python train.py --num_hidden_layers=18 --hidden_size=256 --num_attention_heads=4 --num_key_value_heads=1 --head_dim=64 --intermediate_size=704 --vocab_size=559 --hidden_act="swiglu" --norm="rmsnorm" --norm_place="pre" --norm_eps=1e-05 --positions="rope" --rope_theta=10000.0 --rope_fraction=1.0 --qk_norm=false --attn_scale=0.125 --bias="qkv" --tie_word_embeddings=true --parallel_block=false --init="uniform" --init_std_qkv=0.0199 --init_std_o=0.0 --init_std_up=0.0199 --init_std_down=0.0 --optimizer="soap_variant" --learning_rate=0.00403 --lr_mult_up=1.46 --beta1=0.95 --beta2=0.95 --lr_head=0.0107 --max_grad_norm=1.0 --warmup_steps=200 --schedule="wsd" --decay_fraction=0.934 --decay_shape="linear" --final_lr_fraction=0.0 --batch_tokens=[65536, 131072, 262144] --max_seq_len=256 --doc_mask=true --train_tokens=611000000 --max_steps=4378 --dataset="wikipedia_en"
Each number is 500 + 25 x the weight over its row's rms, rounded and kept within 0 to 999. Layers, rows and columns count from 0. Numbers have three digits each. The size before them is the row's rms in percent of the matrix's.

# layer 10 MLP gate, 704x256, rms 0.236, rows 489-625, columns 224-255
100:559520517459489495485542482500510491476447526477457493489506525472484469495515474504479507501491
098:524511491510537472483512458509541509490499471509475498528509518516513549496474516513464493502489
097:466502503501541468535545483438483514549492471512492484470514469544522479489517528483500521468496
098:498498515495495483467483526462513496457478524515510516477510484483477482432507485515529502506505
092:513494512488478493547512545462511479474540499461511478473504531455526483459493483540491508498462
101:511461523470482482459485527512505477536489480557500538519507501497491523511453488464486524482504
096:517548501493522490514517519450518515460514488507479526504506543502533437523540476464535512512523
091:475559483534508479509519476474478496508509495537521486482510479513471582471461550518493484523475
094:555461460465501527504545527498494473504495494488533500486515468527519514489511450509482509517515
107:510511470508535537529520543477533485486551479476468482483508447535509494508499489471486538532511
100:555488557543499521496538482524487452470539498515511481476481498501500531492489489498465494521484
098:498537496465527501503509518475527530435477497465517515478480478523579491492538538516542503485510
108:549478498489515470480511511482504483493553494496483470502464531476549526498535470532562502497587
106:514532515488503509502531505472496504483495503484493433490518500490511497476515521488475556537490
105:513540486539463537470495530502501521465413503471471513485500514507516510463501508496482472542504
099:521505505511483477543484548514505540503495503530489518496468502466474522500520520452494525503521
097:494493496499479491509486453461481504504482479493481505497469497461546490530494527527515512514502
109:507553440536503487489471465481493491476549476545525466520479495524457499554480498510507503496470
099:489499485524502500511487462499517486475439507469479460486514526495511476490491503494535505522511
100:504484462487510469494478507482520497510531516511479490503506533501490491486511485538528529475473
097:537505512514517533488490478511480522466521487489491484442494483503528497518532512484486469502481
099:499529542467481456495487509500482497516473449552519469535501523501487492477490537539521510461472
097:454495502514497516519533505544511500487521499516471499438490485467462534520460504513531470467503
108:464492477490481521527541492506484504502495485519558481491518473489531482502516500478515460523522
093:476465495508468499480495530508480502487499484464485505487495499470500512449466478532508537507493
097:481484484519478437525538531515483520518544483465527457469500476522515491490505493520522497429480
106:476494513446496488502518501523500521490478499534519517481480486532509519535503499523496483481490
101:500492456523506522470563510515525507482545481483499505540485494482507509482504514499522520485456
100:510537504490508483502486485516533468506440494550517519490480517437487497469491515477492520506468
097:519505468475486518479501510490474496507513462482497447485488489465465513511502506463495457507492
100:509474548529438469503473544541503496504513533501462485514526512549543456489491494470463494501494
100:571447457508516485525555463524511480517488535495462518489497521461488531490484512465515520502496
098:508507499468447507521511505525510474515458463515542489481501501461495530460521537522500525496476
103:486447480514530507484505511451488458552494494460508508492497522519505456441538457492524504482484
106:510480492511460500492471503488520466463518553499505490480509496499488517489513474506531488492508
099:510516526471521524508489524476481472501466517550482463493514511507519460544527511541458504484534
092:539519473534512493522487509511476494471471493477467491463508493502486477511475509496518499460502
098:475479522510474498544515527536489508491503497513515490463486557536477514466532487478479527480467
097:487508485511472475484501477492477473436514483470485497483521514507510514501521546498469489493478
102:480546468512500464521501476475502524495463534518481506486497514483511488465423492469507486474518
100:504515507492527531515525559488546490484491489506504506469486554513510485471516494506478534551495
098:496486492526471546488548504507528455520514479481499500493511460468526484464507520473514472510513
096:517484509470536443477507493538512510520475492489470529544473448487483539464469513491472518462525
112:508507503533519498468487520459456522497519485512475493537471530492507514491500487463527465472510
098:546500516530538485476533483562511486520475462471521483479484516473460503490497561470505566478555
095:518490506512517553543495523456473517466488502511517442520498515517491525483481488545531473484495
101:476456475535514476464499517451533456555487501449508491490499439451542481506488502522532491459466
100:503476507523509493519563483500501526500482482493485477472530455467459492535498473514524539488474
097:499501476528444488523487518515516531518476461488513453523516514497525476517477474490479490473477
103:479524505492486507500521485491467546472547515495521480483524525504522514493506495511492520504500
100:482470461479497534452496536488481469476500499501526489478498445494515524459525533503501460471524
103:489476525482574452501469476515504485472496496516484491489494514509463488558537535483482503513512
104:499526474471485509502557475487490489495514495512478466485511515518496517525473514458499547506481
091:535534501538507502493468497498514510486497505514516499494514506501500494567497506498526542503507
104:535474523543477512491456517479502520545523511469494485479527534492511497479536484505457507482458
097:459498517483512505563480482546485517512463474504488486463453499489517521511507481483497483493495
105:470507526513490503517533498496499487517509495482488475461487512485482475479526538517509432474520
102:501495463514478539560513496493535478506497524489500459472491498502489518516520514498488488532520
098:448485509513475507479523492499528490549467452478523500478481488525520490532453494521486533500518
105:535547495438519499453539508483489461489516510503494453512493525504499545448490519495500479518478
105:523453496522507505529521534473519477488527452511515474520490471500494502537497523487511516526530
105:496523503495491512516524488549514462493525515487502537476468519534496532502496455528509481502528
093:550521458511480521511504471502475459503516504499482503531487443491468518458548513497498490488509
100:503486510539517464508500488499469522535502522527511497473533462508518548493490522531529547500512
100:460512523503490450523484485481479499508490494574489513493507510524489468484502501502484502474481
097:504493481477518507430473474486525524464460467465457499513485508456532492518527496499515484498495
102:468528499519524482478523501513494500532483493468461527529487522528514473478558529530499555437476
099:551532552505512526457497529499492499506452492498480519501488524529518539492445476492456554490483
098:538455508446504506436486488507489507508494509515491470499506493540473452485495507523494499490488
108:563511461457510485535486537499537516501525483515453513441506477497470434522516479537540487527486
094:515527476520515469481471510538508530491472540482502472511541507544509528499519475490481488493502
091:493500536501507499517499525560566530480526523497499482509508515477459541509523496509530521544505
099:537506486527521508548449515498462502525486537482506492534500501549510467485461513512517481527479
099:508496496511495477510483507527518485498483482466478480464539523537488467487450496504448494539494
097:491508508484478491509527520480485485464494510507501466496526476462559461531525554502488552508494
103:560507487500507492536536488501490494522531501536537510509496517525525475489500432495469531462531
093:465500539521470473487525505505518483517495493519439455470458496498525466500473501516472480513536
079:499487466460461468512517488490557502465510481507477476505505498523499484465526514523539486494502
102:503508493513506521528511462467535517457507488462517487510523520501521478520466444504487506507536
102:497517502474494510499507532506505488457481462509518516460503479470537495546507544539513517498464
102:504482504519534505502501513498487473489483457547490503508505545503485515500518514485480505490542
103:510499497505509479487558521547507511519508521496484466513502512518460516512527495465483515498487
100:505494515486502503523505520499535500498481475499528417498513527493527442498499469529476531489498
099:516505491501490531467502503492554462492512492473524494508496482489443538547499507483474486477487
095:521512486507542506500549533503497550501516462511496501465506532503542490539498493501455493534539
097:549507508567481485548421461504448517479469492483466503539529497493471537502493529523534513514474
102:512481484502515492458505506534531469431540480539474566459488511524485482528492500532499484464506
105:475537548456510489488483464517524547499517508556481529510498437495445498497469460564516536498475
098:507472476477495477521503497510497455517481502533489479486523528498497511507504529522522509471501
115:532506500521486513518524492506503497551511503530479571541509491504500484433477516473524538491526
106:533517474488477521461521482480509505456507517546553461517507466499525489502491521523555521521501
095:531517516493476469517542467495466434495467482508495530499509486520489512456498512494483471519505
092:492466472442527450446515485498472501496470489527466450473485529482550478503529485498455512514482
104:531520520479561503475471480530534482521511493497472458549488491515507520516551540509518445542536
105:531472533479490504523496460480517503513542484531485472545508468510489511470465484503535494488493
096:504533462509503458527525518508512529446494493458452546474532510479526456473507484530499471500505
105:558486470493447533520494538520531478513511492489485479526514497508492485520511512495547494515523
099:486492472464503484517508516547499554463497490493520518484498514508511487509533546443537499472504
100:535519540478483522476519488516454532444551485507504455474474502532526471481525491512533490471467
093:481527459470507518533495504487493528505473520518458478502509492506482480486465478534510491491537
098:487491532492486529505494492512496496533499481456461483493496505507509502494500529490485479494441
112:496476476481487528500474472502497511482486472551478494493525569495492519489507526496468462502523
100:445524560491488470515512490522531483500469482531483507505556510494473540481519518476510497484469
100:532477456487510517493512496495483527492558490523503439497483459537553462556502479526477490474519
105:519508495494547479541539503515516548517556511489500482523494497471487509500495524472528485482521
094:505472500482444484469539449439546498508478444488520491480515470490495479483502507484463521478480
095:501498509489536507554518468527524469505519541523447500489504463511494471498502525540517524505496
105:493502504501538497486525502536476521497521499529472508427515520533463480465514486545490506410507
101:504498562499558510478509503547481533545517495533505482508504460491524514502540465460488473477473
104:500517452515509500548510498548538512503507483500461536501489546504548531548468540548500509507525
102:535532497498504510494494522483521479417488470553505475541465487521479483511499513507516485533505
090:538541495536513498516536488555496501509466520508477481472492504487485507506556482524565468517522
096:524482478518565472508495499492497491508452470482485493508473499534530496539484495577530512539524
096:553503506536467491502526482480484504488511552486500492490525497488513495469477509475487465521516
100:547519492498438524477516448472520494465490472499515532470504510471487530526533495509543526474480
105:529555496468467481530521506486475474504488512562487486503506517483502502512458497460539497504550
098:523508528520487526518535502489501538468545506504453483474514477512504513524458493463496498522495
101:472516476510453534527507510502481484512496499487485486506553466537511512470507502477497504554526
096:530502490530522527484477474476483495489509494535446468511478510462528526494505499536511498512477
099:474475489476484491492483501507493498477458504489514520466488504505465536476434489495466526486483
101:520521496538473509510513487470522491529528555487495464507463486497525472533491506518542461479486
098:502492456525453486498496487507528496468531488517491513489506485486520491509500466547503529526447
101:491498541480472478493494471488515493486486493492489497537503487510504517481490518468509519508521
102:500465466506508515543483473557516462497448481503495454517501513524506493496511529468468484524465
101:475511463506490526478510493500523513502493491498523498509498465538524466520499469466517509519458
106:525489489477473505524492544538537460476476497531531512516485509535518495467515524526492459497489
108:522504477462479535454453498494515506519495508502493448467510471487508462466494526513534483448503
097:462509515514461465470524525558547509462515525488456519525500482497459524535531504453502490488503
103:549502458469524512526520468506538497482452516510513476518472525494504500470517507445477503481487
098:497500487514545523538497514548514511492528529449481510484508492487536521476501487499528507461528
097:550504493501508515493555549483507456509491488543491519485509523460496516488527493494511503524498
104:494488476506500477506505495473507495480522525457449513508455476507488492539531487540520546487495
089:518524510537434499510548552467466553487479490523510449480477509482511473462449492493503495519475
101:515497499517519435494472499468521503493528496527494484520486522518462520502486502484515461528500
103:505506450491486504525524502519518467480466560460551494515522501516513488489466522504486576485537
099:508485481465436518482520487560499515503487496534467476493492528509475524453460529507513525499536
106:489546441478482522533489479465537554500475471548492472465486475484500522513500491529478503508506
# layer 10 MLP up, 704x256, rms 0.236, rows 489-625, columns 224-255
105:468521485547505448533469498559479492523480506490503518446479500473471455489510451479500506526529
092:467511521514471504517496510522505454488512506448478482484525466508481423511536493502502551463516
100:536505460469480458499469521468481524496455490535527506538500500474510483516491505520476514483505
101:486491471534497521492493490469537471514508574522544514534489493488500530519516497559472495483488
090:439475488490521516500494495507455499525490546501475485492519469519477524504453546439470492546524
103:498501538459466482487521508485473464500477473520487483501504504540515476448564495504505516505513
093:517535511442518487491450487510515461473459505492530491506486508533526487513465488509479523569494
098:556464538464545470487490478527517468530481489463516492481491537486513463513502479484521514500500
097:438504493485485517500453518468478531534472489517503506484496518515476501490487495496502443467478
107:510509504487473485493496486496485492498523522485461558517485487447523532485540498536490451494482
096:516476475479516508496470481491488495484463521524519499485501501533480551518485548515498473501526
102:452545535516496492478490507488498460514494497471558540513498466514493515457513490485495501479535
106:464501453491481498488499519489470476472526486496490494483452523507533545454535501458517526503504
101:530473560494507539533500477529478520506463480502483582506522469472539510501529517504477503507472
103:472465509460510520520488512488525488499466495540531497441510484516501514524484503505530530512501
100:525530459545441507540473553505543512480484540495495505517516520536509516496484484471482496522464
101:451508495470503515549484498489530489506539461468527502465492453514464506491521514555516503513542
103:487532491516534514518484511479494490478566501499501484517501505507448488488499479467528488528509
098:477506558480484514510566478513506501494486516465451511500482502526474477549484510480457518501488
099:492483508524503479504489504484518529519530528523487500498499541492488498483520497531476533498511
098:542535494492501518487519460479491492517537503480508557523503478512496442487484511540492509554512
100:482503506483518481518509467480521522493505479475502523493517475507490506506513509471520507515482
096:508500523498517517482516506510465502486533506523490513461526497534517546506509500482509483523498
102:470463499489509498482475502512487544482459521526515506463484502476486502445482521476529521536515
093:445475468482470503496515534492536498507511464498495477504509526531497482486525507508503514546533
091:506500483504500559495460464471499452483515506512482518522491497525459485539481516507490521523499
104:507499486494455489479483523519501503503500480546518463470483539471521516543484503547509456504516
098:494499506448549526522493499471551508534477536499540510463484478512465489521483550509450493543508
095:504485518515518501507492520506508473469495483459477459488498480480507525472511467482482537440510
099:516507498543502493493471500487514506521494509494497512525519502472505522469513497547499526466545
096:457477502460496538533524525488517480488517522504513499506528532521501486507455478489534492482536
100:499508493523517511503470516509531498525476527489470516512485453510530479492536529503498427474521
098:544443452517560479501555518539450496472506490492524440502496501524522509479473499474482493495512
099:524504488459488534539518468524518487520530505449523513484537541505545458482484500512517486522518
101:470507542510483519496528483515513433534482553503500495463488504528498501508522506519505479488495
098:499523465524485498462472500458507468563527529550550505544503530519485479518508593511516505499505
099:492517555488519489529507524492516497488459466526566476518511534536481475492525538507540563500512
104:497480489492488488487540461494530501473545482540518504517506496538492526499501518499492465512498
103:530436522495512496542539519497507511522472498496532507525542527491486490511451485482463499497467
096:465462520446513477475526497472520481486451503491493501501526476499501437519497526508488517499496
105:483484523488469456503459495489544463533498526491513473525467458477482564484493511490541511499485
100:502533491503486500465471491485541526477481485529459501504514521471525489498481506516493523503510
102:506507520521522483512512472549529478465513512525530493499502533516501481502501511527500507521495
103:491538469485472468503519493525527502505512463516509517494510511479510486507520505466493502481463
102:480512503472506525484521456487508506487498460476497506521485491465453511536492462444514493557539
103:502496454510485477520491463495514469520496516490512485519505467508456498512500481488482540512521
096:494554525467490517524475504539528501466482464512486532459476520498485500531474443483517524503529
094:497498528477487487465513484499462455525513512476492514488505484540433512492499516553508486509527
102:473513483536508497510518491507517506521498519557487528460487496475476514510582472479484496498510
100:468526530477477540514544521494453509516518461435476488474524493530526530516471484512475473495539
101:496493524510466489472504510533482469493541480477545481479485488428481508483471502537470508504519
101:487483504500533475471486490488518532464497523518512504515511490488499490501479500508485533507535
100:483479535501501522497558487483499526472527528549483489472505521536508500516498522495506479479523
089:538536510545477546476476461486456506494530498490506485557502511536538474507484499473517558548493
101:483544502507535516528494512533472522518529533530525507504513462465475537513480444492536478515543
107:459497527496489490524523496537523516480514463465472505489516500496513464498505450499512498484514
100:464458470497514476491473484520494496524504516502528519527485521518494472497454519466482495509479
098:498507514500495506534512509454501502522498544495460499475498532516486503503492519496487497545509
099:524529486511501496431505504471487503534514516510560512521505477504506539452473512440513505478544
100:545499535475505508476513512507467538521478507482489501482500482503476522473479500466530513514472
107:470478519557521494537473519524509515502499496540507494490522485534529532520451466474517508520451
104:475482471515522493501502511489488525496519527514475491517491485498481502507543470522542518523522
093:481529493503482540515508485492499460480528507515491529508505499497506525505536510504496490499520
094:550548510502479504517514534488517488465481504487502450503465481516442484537498507516501460529508
097:512475522481530523484495490524488440509503480496481514497492541527478512508507496507511459549526
097:515474493476484529515508505507495479478491528505492470544554489503526492472524466518530490496504
094:511484479524537494473509508512550498516491501514449494480505531508505476464537469465449524476459
102:545551499555499465487494484516550499506546536491497523493517508503541519552529572519465516491489
102:502472479498536482495524537476465522487514488543486505526525507516514554501482541534498472473529
103:464517492495507493536544490493511536514468509519558529481516511483513528497475502539525529501473
098:551451515489529542527502493459513462483534470504494528499452516507493519494480514495547511524520
096:503510494477476536473504580507494526452515490504508474508506530508475523482484492505463505502548
099:503512495507520449466512496481481479545483567557519513514503488499554457461504529499461480491502
099:489528482511469500519481472461467514512503467458501483521493460489510470485478512482504490522480
096:488507507507485504528525493515495554521523455521498502517516543559555517494494507499508457520498
099:526530502496492503551515487519490512487506490529554513508484528495526490477497469519439502470566
097:500484471482513510539471484498542519543497478515504550510518462493442518544536490487497503480484
083:506489507493455497526496530472527497436522471489530506494470490528514497487483491513538472483479
100:511480482503488533490491543469519560483468496516485479460494465488498515480549480532528475520518
102:497531541551492480524516493491501499517483467509484542491504500526457524505495537482472490563543
104:521542525480475533514501459500505504521486499484490480520470474534499486501505526495472505455545
105:472452490521507481469451496490553498503480468531517527483477493511465490454520565526541489517487
104:531489537483473510511518510486490496502500484490508521491513481535533473510457524523512554476480
100:481515461495496508501511516502485518458453521497488473473509457488516516478462502475460516476523
096:444518535495512475539561500515481510480488503506492526466480512492505482520496415539468528494478
100:506488478480474497514550518525499498548481491506500457468488434519507470492492511490497507470468
101:536472501499484474490477548524512488509510583505540510483511492521556497475490485510525494481506
102:454532491479451534524510497488519503512536510473496516497506506480447438527539523475548495546458
102:504485499534481519507464508496497480482525494530551473522500531491457463520452491496491526547508
113:511473481515484470516542504521521468521527473494504536520489471542489501484482540498565503488489
104:517541528493469456506525511495563553526512463455479497487521514494503486523507521442464482516495
097:495498481522526518535496521522506511507493517524500462487505510513496504520523529505477506451479
094:471507493532471481484525514508533487479466465465507518485536480492466488494529460495525508516456
101:500495526497511511493502537471450485479486464491502505471475502572475499503491497497483497483518
100:484482466519534522507536517500508464504475469517539506435494535464531537486477455525462496476515
096:489507523474480555478524502491565495483499498505492489545490510562493502517552512565512490526514
102:489505492523528455541516540501550451491508500483533479471507479483532495500487492479506521481513
102:501502487496462460542457487508510503528516534512460523482523515506475504533537507485583539512474
101:480431488517510491515486533452548449495450519536532553487528485524497519517476508481458525513521
095:468486546497468493530437467541478509525527497512494530487502505499497505490487492537470491509482
096:503492519496510515516499485518500498507554499527467460525540476430527489527488525523481508502515
111:535512534487491504510478498498472529449531471508468483504497524496511446497541470479454472486488
099:529505500502521531481479480505500499517511513479530523487546471544510505447516531559506476522536
101:499526488510495507513481471480524488451518494547515523546515500507492524514520527521527502499504
105:528524451506494493545497523478534520478538470479518519526549481514476515471452509503499519515471
099:533509536494500495508521486492506471519467477501545568490519530484509523493496486448497507517495
097:476548535504531536478468504489491476491520480498541489507496517491496544506499517478491465477573
105:515511534516505507528528498535506504522517490501495517439523497506440448530486473491522506524483
104:492483492526504506480485503529504510516462475515542492501540515497507468493506452466525510469473
105:535517494458504503489533470478467464503492491535521540464513526475466470509530469512468513497500
100:511508468549485513565511511500532490470490498530475490442506508551498502489532504510473508493493
087:495465527504488481496469508494493503500494500510539502464531490459544498527508463492506478510493
098:500522514508489543460505506491513493503523490506479528472495488479433471493503476474501484458513
101:504500526499503455528495491521499506475495520500502501535500505501477505510521512512536495522461
102:503520499507488504499491493549476473536543471521505491548518505497501463505533483552481487453509
099:500481510488473493491537492506511512478496506529486482477505479444482519485468487550505475510526
101:478486519521545446490462476518484514528522476502513469534514488547502485476495495517474512480528
095:490513505528523532461522494493512483503459499468504454535471499526489531514517554481469477487504
097:488482509486484500493491490528470476505493508495522522505506497532459462476484479452483467488537
099:495495520532481486428517508530509519528549535480527456526501490467482551516499458518530467477496
102:509533509488518472553519496477470520549482504459504510535506496534535496497515512556533466502515
101:509541479487488518456458442482553489464462502519528498481505473486505537533507526496471473536541
102:504466488512465491474495545494514513491520509485494517493481501525526444519536496524484486501476
101:475483505517511513481506491482500467490504515487497504519482521512446480518493490480451470490514
097:510425514524547472511500506470486465500528494528457535505517518512518494520513484469519513495477
102:504504496491504521494495489506508504495539538477500508471492475501458511481466443515489536456501
101:554489508467516498545529535478547521513530516470528528537492512530474509495484515509500502505485
102:476513513489449494480502501538534474467502507553463496494516473505492471517460490515474489478528
102:503487537453478559484513475526513523454505476508516477558495519510484496522522508506553483522477
095:498501496523523514505503522573517525460491514467476506535472457486504489484513495528536497471544
100:481458515517512495502444461548555508492477477509524485497514513424542507522473518474473513508474
099:503459493495493526509502466484550480526492547523512429458493533511491513487478493497511482547519
093:491522493467498490495573475445493500488489520494507468510555538477544478497545532498562542519525
099:506508490498525504481495507485550490471471529520493494524513504467525514481491454458556446516524
102:505544517533552474497481489504483448479504474513511501486512464485462456529481480447502520485516
103:506513481523457471469514493477474515532476535465453555510479541510482510545500493513511491491473
103:517456458518497530485503517449517482469504512499501516473495497551552478504477505491463517559483
# layer 10 MLP down (transposed), 704x256, rms 0.157, rows 489-625, columns 224-255
107:478513474498489459487508541523510543461518550470481523490530486493477454481494481442541494517480
088:472487518521500497503557507508475512524522495483471462493542481495527475505497511509476531511472
098:493520499523494469502485487475460514529484522518561494464548493470497493495508523548475496490517
102:542516503528512432471517505491477520481491476482515509528472479540517508549528452468532454522545
094:530539454500479526473514504494520503493473496517481468500530488496471498517496487470524506505496
103:473441510498491505548463492498505519501528536490481495471509509504503497537502513475517467512475
095:491496495522478493481522549522482521537522479503481490522493526477527536468486508461490535484505
091:516498538504497507510513498496513491510512504515498523521499487497506524495493507503508524478552
099:492506480510494475490487519531515485516525504533495503502596469499481514506510496484531521504491
102:512525517463491468521482501495518472472449502496466503500563501508523521472490464481519475473513
097:484533492524519493486500517501527530491517499524517545489545495468525563485469519523457503515516
102:473538520507481568525515500518501474556531508477513493528539529489470492510455499524487483519512
106:508497451517478461484509526488510523470502454432455481539468495486518519526520468482433512532496
100:501488494506426522454519478497490557482505491460477520492591521529513547498494466489463477502516
100:500488524534488513520501500483490529471460507519492532492526560464467491543496504483528516485495
101:503499482506531511506496494506495476471515451493504496489567506455478503575462487475506520515494
104:489486475488529527561505512489521502516514498472521488525419486537537500497473486488560510523533
104:485485493486471493441491505500516511543487516470465524509483514456499486474495508513475453539503
100:526480536447489512522504464520480492514514513477478509498570462492511482514490464509477504499480
094:491534496511529484503468547496528510524539535441496519537431485516522514537507499477501499529442
099:486517522508522549459474486524530521514533484465493510523532525491474516503503505489515491472555
098:518493517448542457494505481494527469480465447504496502495477518495496495497504532506505487505440
096:496475519518491429483518529507521555493512556502506500496522513508508557505541500452505507487512
105:518493474493508550499510535479518487480519519455482494491480469504478544481501485483491471510512
096:505513492464517471499484481479491460509477524486524506520311500512489503501539528509507499497499
093:490551469518495522494491517479499493533468484505506483523500472473464476527500484533509520516502
099:508519464537501476483487479479497501480475547522525509513374486486506535485521519465488496523524
096:477490488468518480524519485480521494581479489542494527483554501547493499460479491528484498519584
101:509478539523552518545500483495503521544551466488507488483489472484497484498515534544510491503546
093:507507492540465506487497498516499475486501522510520466481684506503473493524487477492533517504483
099:546524510495501511547458519470487487497482527511520542519432536502497477489555495488520471507465
103:511527557530527462465472502491501520508482501461492492526453480495501510519508512487521476482464
098:504518512512530466476510504528478459495490524492519482547496492488479480496487501473495531542499
100:491505483494485518446471523542481477436496553501487514518467477545483529532561493499514513516484
100:492488519512537526495530558511470520555460490509493492496504500499521560475513527521463516481498
100:525532501514520460492484453531517508497492456501541530493490508519450505491537513486536448543482
102:528509529522545490512516495478488519482490513472514516563463505531511513532528521515487543461491
103:482494507530525518507507483517501461502514489501494547472599471465508452492479549491524493506485
103:480514517496488494498488480463540486479511505496503512518548525496497527510504506483504516486500
101:522492503499505536478493509542499470553461531500489456461527522499522494500529505524497505540516
103:509539485524495515540532516516498512528479522467488507493490512450502474507518504490470503506516
101:502520474492533496500494519508555493419514491508492468466407553484518547480516489506514481553506
104:495480506468536489487474487502491504537467476508499503508379527473490484506544514465496521518476
107:502440528481521497523502515457495500490487494519509522491454503493462519510516498438525546530471
101:467495452516502513527492454497499532495478514505484492482483499467522499520497484441514434512503
101:514516476540473431526514506478515479498487478489519548515504514494542492510495498490491464549508
096:463506519497473488487514491521500503481475517525509451506576504532503475504471532477561477492507
096:529531508543510493501506472512484489506485492481499528515432484457517509492505500464490498486468
098:527528435463453534493498465534521482458512492520489492471488491494480504487524501535493505462490
102:502525491491543543524507485503478479493530479479517534491420493489479514520530498458492473507542
101:440467521508541464531511487537492530484500530550531515473483472529519504486493470505483484504545
102:455473504495473494496473524483506493472516509464540446462484502462510533479496479477478498464452
103:497488495523506496500513464510485517556526514511517506503602467515498503459499480495504525454539
087:507473537499497501518516511476481468525548496445512476480384530535518486532521469484518532522539
103:525530506507525524489455455483507504506536542541509525520445495497527474469494466493525486484528
105:498513508463467482472454489523476464508471540437469504528406499488535505544513541478518503514481
103:506463524499489506486529445473523493503497460474506510512583523480514483496496486533507534509520
095:511482506453549517504533487518493513504487508482486522471450524521486521459499492494498467510543
097:484508568457500515482516502521483471509519441535514472499485515495498447536498540482481480527543
102:484510476474509499487509532440522531513509491499486510499549533501533473523475498498524466517468
106:493526533495487466501492480478513490505552490491490505480527471546508534518495506545494484555459
102:479478484504503522542492514492490494466503485528503550497473486490530490493537490538456540518461
098:465530477493496464468506519533452468525533509526510507521507460521477517512496498510490491522502
093:517506487503524540494504522510496541514461454480519487522488471510510510520496533454533472491527
100:502550513508494492478494499512497492539513494514496470481538516481489552523501556520506453464485
095:473521504506546487477507493497505493521528502491509523514558501530493522521535503524537500538495
090:458500529522496483462492463497516497540501542482481497501519536481486545515541483501480519469488
103:504481524497497498449516538500486500500509495495528517505299460516453501481507478471483487510476
099:463493480477471452513512468518453518481499510522504475523482526481530480497492500530539488476493
094:460458506488512466499498479462479469519497470505501467472335498514524456483488533510526507520451
091:495548516505504500494517494497531461500527478492488515480500513485488510543540518503513521481542
092:513503458517536476507505502492495486539539530499501530500391504472518500495497492517515520470510
100:519541474447499466454495492497511455504467526476493516478508519484515506484503483467516459504541
103:473534447488491511493516460540459472486492493505530517506495462502463480508460485460510500559488
098:481508532479465504494502449521536501534481493539508511528515468503473500496536503470456481512522
099:476479518505494511500473476516496491523490517470512534510420527454502517524541536507475457491494
090:477536491472503484513533465491525446535494475488482512504647477504511460527502518487499478510523
094:520504500497485503485485473467466486536492523482460505496480473521514540513445507494482478489544
102:489490503491510502473492544502550560501520487520493472502503493560477534505469482479458479447481
101:481506463490492474475480482533516534497502512476505512491536487486441474500477488536484556485492
106:492534477469509534496488497471477479478477471534482537541482527457494476539507497472505479492548
100:506507508539549514504490487459523501465520526496500434501511494512525499467494518520537461515505
098:520463524532522449506469533488491540497477505487492486536490561484507470469455523454461534470503
100:544499507509515467497499499489492470518467472500487521541477473513447478488514469482532529487547
095:507532463495537546525524528516503468525519503496505540479480575535487471504520508532514454499510
095:518534469506512499550439501506432541486473480534494466517504469520492491529482496516533522462511
103:563452509523520514515483496509489523504491502503498489512467530505501514525561442465500432472470
106:481482490482498528517483468467515485483479498482484509473496478502501506530457495552506527491478
101:472514551465486484483517508526547514554499515500517527506467514467494487486512558521510494490501
098:478472492550462468495498494468491501526500495511486515524445482501500474517493500493495514506506
105:456479464458507487490534474514539468465473528513456451481465501501515516497510513556538522461518
098:504552481539501487562524516528517532474455500520463505515506513495503477472498515506477486508482
095:535498505444554524518510523493413504498511543525511487511475535522536470527509486467460515426475
099:475466480499488496497489524500530508498512568462510496528532499465489490506439477462487508510555
097:492501452525547511443480474521540486478518525505512484511560492529509510501484499509489481506512
096:478512479486491472460459515507491468477513490510487548455459477491514464555507482541572491529493
104:535536501492474464493463546488504480506426452490487471487488512510479504518548495514547528487547
101:506502462508461468521471506509494496483516528501497504484452477537493501481531468503511464524483
097:545493461520495478543518488495532496447537490487481517471520494527512490528492535479504429494542
092:487483508506471534516501475506490513521499486525525522510333483494486466500462502513480465498527
090:497509539478502469490486473469473514490512496488489513507511479519510474510464521501462528536534
101:475527497447476505515480495506476504495503493520535517518417501501505495509498525498467497468508
099:460485471453480554460514491510540526478489481483524471525491501560509521509534476452505485510517
103:472562489497494506497521491510475505504487456469554455481465492457537516502506522450505480477530
101:504496510516496489507487517526489508505470483469488524504379544545509486525499512534488477527507
097:498436513527495500504503478470549517478508512512491536499376472496502467514520524529471481475475
102:482508494522534521537475528493495461493491490520532517491446510456475509497501508485475489487472
100:455464490487524477522501491491497499493515523500518499519461521535556481496502491480480513482507
106:484506508464535488520436497487483488514526475507503453488503500500492490510509516484449500520442
105:521478496464529519510515501461475513531532479457502528505529508455455545509495483507459470520509
101:496456494535511474516486520483489457511518493520489542531492527500478505497520469489528468507493
095:462435526514531520502451497504464540485554511512503523461537486493490484511508479478505495523462
098:506481450500452485468508482477485535492487468538501514491609488500506521523465524495513507508501
099:492480528505517515512546505536513466500521465502483486537582492512456483495550472541484520484436
103:526514519455474454478521460505527480493502504433505512493472506487504501489495492503491474461469
100:514496471510537495520521494525464492521480500479536504454420476482526468470509471509468475533483
103:508520470475500491545508510533498514494490472488504501527449449493483460478496478463499470494503
098:490479530499478515490498461492472545473513507508536479510493495512485509501478500513491505530510
093:504529549498480479513518513500512533481523482475471499501531495508498505488460488517476510492507
099:536543450514497455528480501507495504494506518537502516463516485507506494495462500475501430532511
100:491531487480507474480497477474514544465528519530517509455429536525494506488533517514518492440467
102:505520475515512515505537526442497544543509450520506481495483530483510519548445500512498501464463
102:519472479477525491500542524459524485514544477446480514512450521441507484506524487497494493467455
104:516455467524478491469514497525485486508511492470494475536445475504487501474496476510492510478476
102:501492508493556442498520480480490510473484483483517496510452505544511500524518479457522510525474
102:510545492493489474465498514520491497514485484521488503490451509508490492483480501493456479524489
103:526501484544487528481513510517520532503477489523515469484524502444499549460472468487548500496503
098:500484490484507499461511508434511525514485478471538486509462535507496497549535492491461547503467
099:495483596501493540452543506492513542484523511485491478480598488486543502510488518520480461521500
096:522479482518494520467490492496506503489516527499524457512464491487525519500489470493529498470495
100:491505486514503465514491486495517548456495496511499513479520547464484432483476513488512534481456
097:513504502476486496472551481473488545506524533510495489446557514472488485512489521496514516458524
096:513480501450493529512497461490524484500486499510524483519584513473491484508441532527487476498527
099:478524462470512474533499447469511479530500483487505532483414497462518512466492504503547471524499
103:487524512522482524498524496504487507563523495519512510521505524467503484535497476478463476552506
101:494504474499491445485532491518491527504535483497478498492621495503508497525502546532515538532509
102:467490498502525486493514473537478492523462522476482493463542510455524509493453477530515486525467